Weights of a small transformer language model.
Size: width 512, 3 heads of 128, MLP 2048 squared ReLU, vocabulary 20938.
Architecture: LayerNorm before each block, rotary positions, untied embeddings.
Training: a variant of Muon for these matrices, 1386M tokens, 14953 steps.
Each number is 128 + 24 x the weight over its row's rms, rounded and kept within 0 to 255. Layers, rows and columns count from 0. Numbers have three digits each. The size before them is the row's rms in percent of the matrix's.

# layer 2 MLP up, 2048x512, rms 0.0779, rows 1318-1417, columns 0-63
100:107123117092159176149113114123097147059157159115121193137158115128144163099079146131144112126167143122125141121120142165121129177131139148109134070125151160141161104179141094134122106113102131
100:152119158161136115146119143145105086140159168125147121138116134125140136145164155167126135116149157139113109138115125114074106162108160113071140132166118139163126121122100133122125101157155153
120:150129106119153098140126106074116159144134140140067101165131136135145149149131128125166185122132106130148084090131137167118112131112114095122155114106106160186144167150105090146150144189152155
101:110128132196118121136149124106119095127135148080151127094101117093151127121153098159100102179095119162141131111155152086121159141053119121147103131133139099099130136126118148122125184138148167
085:129142110111114127152122107104105132104085136145127130102102137125164160152127111118128160131106139096129073122132123150128169140108116167123091092146096109153143081103132132113116120147152143
105:113128118161114120097191106075114119146118097126127144129122184129123112178087128149093131144139122126105118135143120140150154112142107108108122139121150110121090108161147126139151101190138141
113:105132074137110108117085162151094105149111134090108131133112111145092142139121129132167131142122138134145125125165135132143138120125102136092122149122119145160102108130128142128139101159099140
096:130141139127197130130132169119163124138116138065153086132149154146141112133118212115148092125107139161102148120117100139129150121111111142124152070137123146140129141106119151159137141135140121
106:138152108147173151129151116104108123157115125140126137129168166131131127132170197128160151102140151152161083134140152079098099161136094117091149113118105114120156105134146126149112131155144141
095:142134155149188147125140147161159142136130089094086121108154106120151086161104130095110157131150146111104102121066105129143107107129120154074147142078121118150176170124133113138063124120120142
104:140103168117119074116136111119139136180137136117141100103095164109110139104117141104110148083161091127106107152125172192117154125138147128116147077142096142185115109154084144118134119120152131
103:143087087140132148109132150132153129131134097118155101145116143085122094144126109102109137115152148147110128162142151100169163134088121150117151119107119099141084163160113097128113120131106089
108:135168158178153176135133093084104085150144145133077134131149134154155099114163159114142155161104128075111128127111122137135117129118108149138172120196133098122086130142138133087171122126152116
079:123095134133095131098121198110112129106133142094117116127146131149112157138129156117135130116149108114145129143151141103133098108106177105158106115124125105130104125132129124109117098125138097
104:133134115133124119148138062101124129113176107135141136108148092155157172114088103163093128083093146118124125140159135149162162142094114133133132129091098106124131120148106099127135150139133134
088:114125136134083135085117123090107139105143151088138175122110148120101113127109103119137142147116136158129110114122113103124092182126114124121133129182082120139130126156140142141151094145098104
112:126118139136147141148124158108148103124165111109115128117170133096110110145164115127110111077071158110153151104107097113142154167111127139139112105124130114092113117097144139151171110145112129
102:136123081127114139182143142131148162164118127117152149143142121137128109139116122095124138114184132124151146104099139172141119131126115149115112121166124160159100122075146131152123173141134150
103:102106095145125114106097163107127096090138144136154101158153141131114140103153093157121161134114150146136098168140126085166108099149092136109148183120110135129058162127105142137153137126098116
085:119115118152126146172108139099134106154127106088126116156074126138089113064145112165149132075108145149116101146108112134128120123123145159170102143119154120126186117138158133124118139129118153
098:129094135117159140185175168078124144123159148134179137089099125099108144125136148118145137146108099112124107170143159117147105128123127136176132108128119155160109121170125111105113064154120170
100:118133157145170193098132116148093078136129114113083107116140134170145081126170175105112154134109146109111101123100102121118146147146086103072168131162128142141116139126167171104158128115137108
093:127109074127154118097113119176081114116105111129140135116132144120123112105134138156119108110109156141139080130124120142091107103147153189119136120099143106137141101149107165114160132127105083
101:130098167132138158085092131116144116152130117163130110074143113119183111080114132144089093137114150133173144081093139091141093121123124098131135106163183128108131132150136111134124161116150129
099:125113176163136123123140126132138120146122114118144106114122140135126121138120117169113126134121132141117121127146096120169149124130145092063133110102124169137101138140146149096161146114077136
099:100136113091152087142125143145063170101128136150133172083137081136156105119136130116127112143127146086147129100141146120081152129147111106138109151167136084165128128129133126171141129145127135
103:182158132090125083113085103143069138112072121144084110114128130145046135135142166154100131096156129169132149075140144088150121112141101142122107152125197135122156134104075089168150125111136153
086:125136105129095133154123125141092157099123129125135158148085179131132105110131097134142145144138087139124093107121157115148122085130143118150137128112125171163167187138122123095117139144133132
115:145148123130133143134128135114123112093118119104144103131142122111142155161107105127130161111192126166160102106184139102106138078111144117083112136129108148142137130167138133108158098065111151
092:145137108123110115157117126130142158119144052111097136145101115107147106137089107093114119126080153133131107124126071137113162094105144157098109122130138110116111117144132113130143130124096120
103:132133157175129121120146097112122113093135140132160159109152135113090099118114126102123132133128144143141147117045143128093142114127127164130081095093096140111111122130195166115090138120140104
097:159109107119144170109121110123139091173117130113155146093142144147121125116146133130150123109132121105129102192135152092128114110136137140121143059117114165077141144161118149095125118136162156
116:138123130137114145143109154136152159154130126177102148120111098112126151083138137120125136150109082125116133147156114127121151141101117123111109094121170116097118124157132126151089096129137105
079:159140125142139121122077120115126150154146144160086154136109119147083109130108115151120124165112115151167145127045119110143132116117116108108127111112159091161161147110112132091105143137131129
095:120081178100139150116140111122137108147080129119150162105105112117144126130138129137095186149155159138159123133091088100119164133187153082136133105148112176148151097125115174112110146118120135
101:141133162154106135124167116119132115157155161111117096122127107126157147115142168122141143161106113170113125122127130129131074114129143142138145135160114136173140143133099119104134145157123137
101:176142119130124147128157119144143112112162155136144123112091135145106117133132108126082126133123124124114175126151117117127165149137112142109102137148099158149100105121132112160100131153109113
092:125102099102081135145153148150084073075139147116080125176159127142124122130157161134118129126090160092071116132124138166087183130090072136122120167076096085140126133140137140076094080154152164
093:134163156115134097152119116130107093129137122141108121141135130119115119191137104123103155135094143149105114140141123107089111111122150117101090110166123092119143102147086106125153124077175108
105:119105118118141143150152125156113149152167122113129142145133094133098121129103107146153135146164081117118132106147079099108116137109140128153085145144122151163130070066182170122177084124138156
110:096146140110107160128140161103163122093146134153115102176164155090122168122164151181120116153123130136125136163099179145144086157121155131154144116130101129128151151124135113122154143126118093
096:142108166181099063121140111175151156123129123131129164161136127158083122101144135123161123159139167080121196111110122107146100154116149154113133105138093120145130097130142100187121130116119119
109:116152157116097145155134154134149087117123150149135116125134096090155129163106167119137096132132132135120130142115164123175119121130100132148128126123119152106132153125109128114087128086087127
107:145109112085142122151110149141118092175144114092152113130144068176124168136130109136082164145116126178135131124108119158115089142123138124096150149157154126125193120119115129114120121115067122
107:155150103144125137125098137127137117142105125117148153179129142130128156103131170180146154108145119116129150152138125138141167114100154148149104104158096116123136124108115125080140146096120128
092:113124103101121134137139140108083098144105127114106152186149178150142135112101176113116140142113096109119145104095162121151084148127126115125095154143117130069131129141115120145112121115152157
101:139139142151092133141113085129108100085144160143109134134118144088169174144089139129131161119114107127120120162124093115133149137128158120122132132106130126161146069123108132113065117139154147
085:125132134149132141102166132125137095169070155095150105116157124132122128146138137120153090136147091095063150166136166120106092118145117131122128074117140109148125154099129122156150127145123107
112:132166135162151141137146123130163139086153149160122144180144124150111100145144174128127128124108106095144145121098124145093153121133169121191146158149165161151130160148111125142123109108104079
106:129101096156124152130116095107102108157113091128122155136114158117127138163145116132139110170079162178140138141159117105111109121130113067127190132106137119149124167189120069118133140149147142
101:158154149117125109095127156156114101147162132115140161138126151141101085140092128100141132133117157134146173120148159136118119155106136098134099144111123088087141077107086128193127094113131142
104:120157128130099129179129184177126187151137095107128148165094134133144115076131136152143147137129121136131109155109104134138131101155120114093184165123072145122098097129102138133146139058142107
105:093136117134121147140147134161114130132129126147169115123125135102119147159149154102131124099111152050153091113147145098106144183140125126120121143136121140110097174126136144142116184134093111
090:099149140117119135117102144113123121155134132174143133139160152097145126138150110177137125119092129128158112103122085121106156120149128151144144142108137144136096154097105085141098136155113129
079:134131156122093124106116130126109125109086121107111109124136106130110102124152130125132115159137124149111117125125130111108152122118163151151147114152151120172161115112131113130129112099140134
110:141123136123105144159171102138124120148143131132105129160162112093115166116128129115143126112151109082169105090138115120065167124138097139158162142120126136109156135110171139103129130119120121
096:141083137142121124098133126135137126122139135156146135141141113132159196147108109132100130107124112150153111122132078133123130098111110132172134101077120062127187168132165148116138104122121112
104:129178167111142136160125153170130137136123136108129130146158127169121140144095131098090095086156153116140125164139123110103156171140079177097114148147123097111131138149152110137122142067180175
111:141145136119088130138130086132118179157138115129122157131123111139113182095144164133091128116090120129131087123135161165186133103141096112126119127163138120162158135190105144106143182091112110
094:128135125139125173125119114125121152125134121153162163146095127099099114106167073125138170157118102086146178085124127101073104127179081169154139127114110170130151123068117116090120105114127148
100:102118111164159101109085127111126145100122151129161135102116173126107147121184101164114125116134129158119104102128189073113136132124117129164131113118126093127132170143142107112155129130129144
107:085095108138127099143123121136141136133144115123169102135147137108128154111112162128133125116133094133073115124118141111142141153130125185152116141108114113096134108121129131150063160093125156
115:102147102149139155125136069137110131130168113128100113107154161171106144106128124129106137120107101115099138115156159119151126108065141160103143125108099115091107106121150137115179167140154123
105:110141092158125157129112133142142127127146108128162090163097120107156098095111103127140162153102107127122136088150147089140181098104120132106115062147151176111128183119108171168152129081141173
093:151108116156109108125146148108134121125126114122152097168121151128150116122147123112082129113156125141111116165100131156134135091132157137166144132104106136141116130112129091105162095123147100
112:096103127144133123135099170127108120117135136195099156160120110119150161163146171083104115155148106067128092124151136170070152122150139142136184088093117148119100131150124142138148147118119096
104:135093142151118117138128126097127122122111135098110155150077146149113177125122127101133121143145125152169138158147110122120166112186126117124177105123094117151141143124146145130117181139099143
105:147116112115149132106136163113083108123127158148060176104130131117105099106114081088143131164071114128158104132160133112152137131132122153131123099151153171136141112106143153124113077159131157
103:115111156170146122131138093176095112111134114116142117160107174165149112152116087097143143145093152110194096144190130107082134128093120149145145154139129131128140153138089126120141107089133089
109:112115109143129113122168133095121130085151144113092203129144123162085152148176127142137081104136138173138176111136141068101117146097092142143144079152141168120113126133146113107117091155132088
106:159113118147119132114172093113131145105145139120094115139156105129128128130138173138096174128124146133160121099129125134124115096110088145099145130183198140153150176132090136118175127138107151
098:101087162114130187117149141118146120107150137142138137120086131139122153144117089111114114143131107147108135148137110126142082096179183145100132186125123131157139117131132074104124122137145133
105:173137151137108125121112136086119147160120127116132127134154108124137075136157140115115155127094115098107154168119116093101098122155127119155075108123125138107121097130042109098118118103117103
112:151143131129101143168097133164157155158120146099115125131139119116122134150107073130110148128111108071115169100124088127122078123131124139142169163110104130126102151103127155113152104095099082
097:117164125139144125153112098112155128122114122098129127101150107105162166163121123122121160124133097151089110159101128129130125142160132082141128125129094176134139125112103106125129097101134146
105:128148143105033133110086160133090133121133174151092106141113135107096101145125133135137143076108162128125122132133136120090116150097165160119153109124126177143114159126129163103134136123106094
096:127136117158126123131098146133151138137099123119151151074133131083098151142091116129113107126141104156156138137139146108120118132146115126144098103199114160133105147117145155152131136111145136
094:140136156137124121088096142140126131138180111159130103087135130124136114116096148137119132131144157129127154131182173135144138076108122156081118124151138117123119123118114113152161087108139146
103:141132103160137147158111140117145103118093115119119131129163147120174138100130143141123146106123129109155191138097095119146129108112146169120126120113125166132107150141137183134167099111113137
113:108173127101135122125111126126103149136092116117090150150156132137125121167144158140118153135146176125145155118098129146130140117124099091098160104120135124125136134103132173097140136151114096
104:153135133123100131129098133110095122151152110144122122145118136123148129095122094074147123147110136166130125172135095151118111153108126117077155140142154161082135141136158143148126102162115100
094:132111069127150142126107117124129126105144117110197109123148116120110090129113168099114131124132103107175124097155090161146111131126127159139117141140071171106131118134091138134135126125150132
120:099145144130136105166131129136139122101106124109147104091140138094095148117150137155111111094114142142155173132108117139117163104120149170156129125145108113123165156096090173132093107136116113
101:160134087137137121115108108139098143118171133105117084091160134096148126142117144082114143154107096118127134103146127115139122091129135108139108129177117108129081134113133121114141160151081088
096:144148108163092129107149136111178166093113143154164136101126137129129115134095137124096128127140122137094151133122103127109157139125130110136153133163155156172107130120115140122142134151124104
098:092109121135155134140113084138138156105137098089165143146122131131082087180133152109137193093125111107114132119089102138112123169125131111125094116139099127110117074126124132159104126112126120
101:082093143118096130112179144130141113156105121117146100126144098162165113097113112149088108140133148105190159126150154077141127147127153116162101111121121153136153206102136148150112105101138128
098:157129149118156155129152095108105126151115117131118126155106120116112144138158136135130135126123144154093130125140091166145093131124177118105062143148090162151080123134133176137148122111119107
106:101130115125106174170134155068124149107134139150136171116122136126129150159136148123139147158131165148128113113120143093128102080167103110128147141101154158143104138101135145152115149137107141
104:129088119124145117106134135191120192172143122118138157107138081081132105128148161134121113155142111150103135140084205139125140125157119092101111099099106118104150139161089127104143140097111110
101:150154128139152135105127145149108127125132115119114153149092132154146138134155145103118113128104140156121125136101106150131086147118156132075122191079216113143119147144147139106121175155172108
102:114132115165091166103130157133097093158137144112090105132136142153125100135099124142100116095108140168171172105140121101138087123144149132158119109119116137086125152087126114156124149113131166
104:158134121141112143147117161121137128115102140135112148115117164126159109125110148128133123123110111118093149132105096163146136132149106122105107170095135140153195099113104091141179098106146157
108:132102170138121107130095139153138146124108144146102133083154123140099113112173130123110120125142086140123108133114112153120121176117171101109141112123104138092145088116110093123125125105144162
090:132122145074080109159148108139099163158093158107170130147109134124120167159140158119141162137140077106127140126153126152117113124114101141115136116123147067131159134122120148114102157153126104
095:146114171127137138122096136104131087113143108126124121103096115117133124138126143108142113091128103136143123092083110081138155092179143150106081117119148107154155099153114132153158064134132173
097:111126134101150128134106157140126158117101153152071159160146119116141144154123118109117108122146133142162139137093172087154136143112151130136112128144115111176132136131100142178148124134112108
096:135142127116122157132110138115125094139097140113150092134133145118130113143161125157123147093108151148132078140122087122131113143095133116139150120119137147154110136097158151158140149086125131
102:140112137106113159155130122165162127077100082119156138079118135139129122121123159131155128103106145116116086162166175113143198112168106137102148125087153125158145128123133121149086111137146151
089:096135119103129086165133131166132130067135142122125096133178132094105136135093110135122155156145155087172118130088133124165169115113178145095148182129160108141145106118101143154074116126101103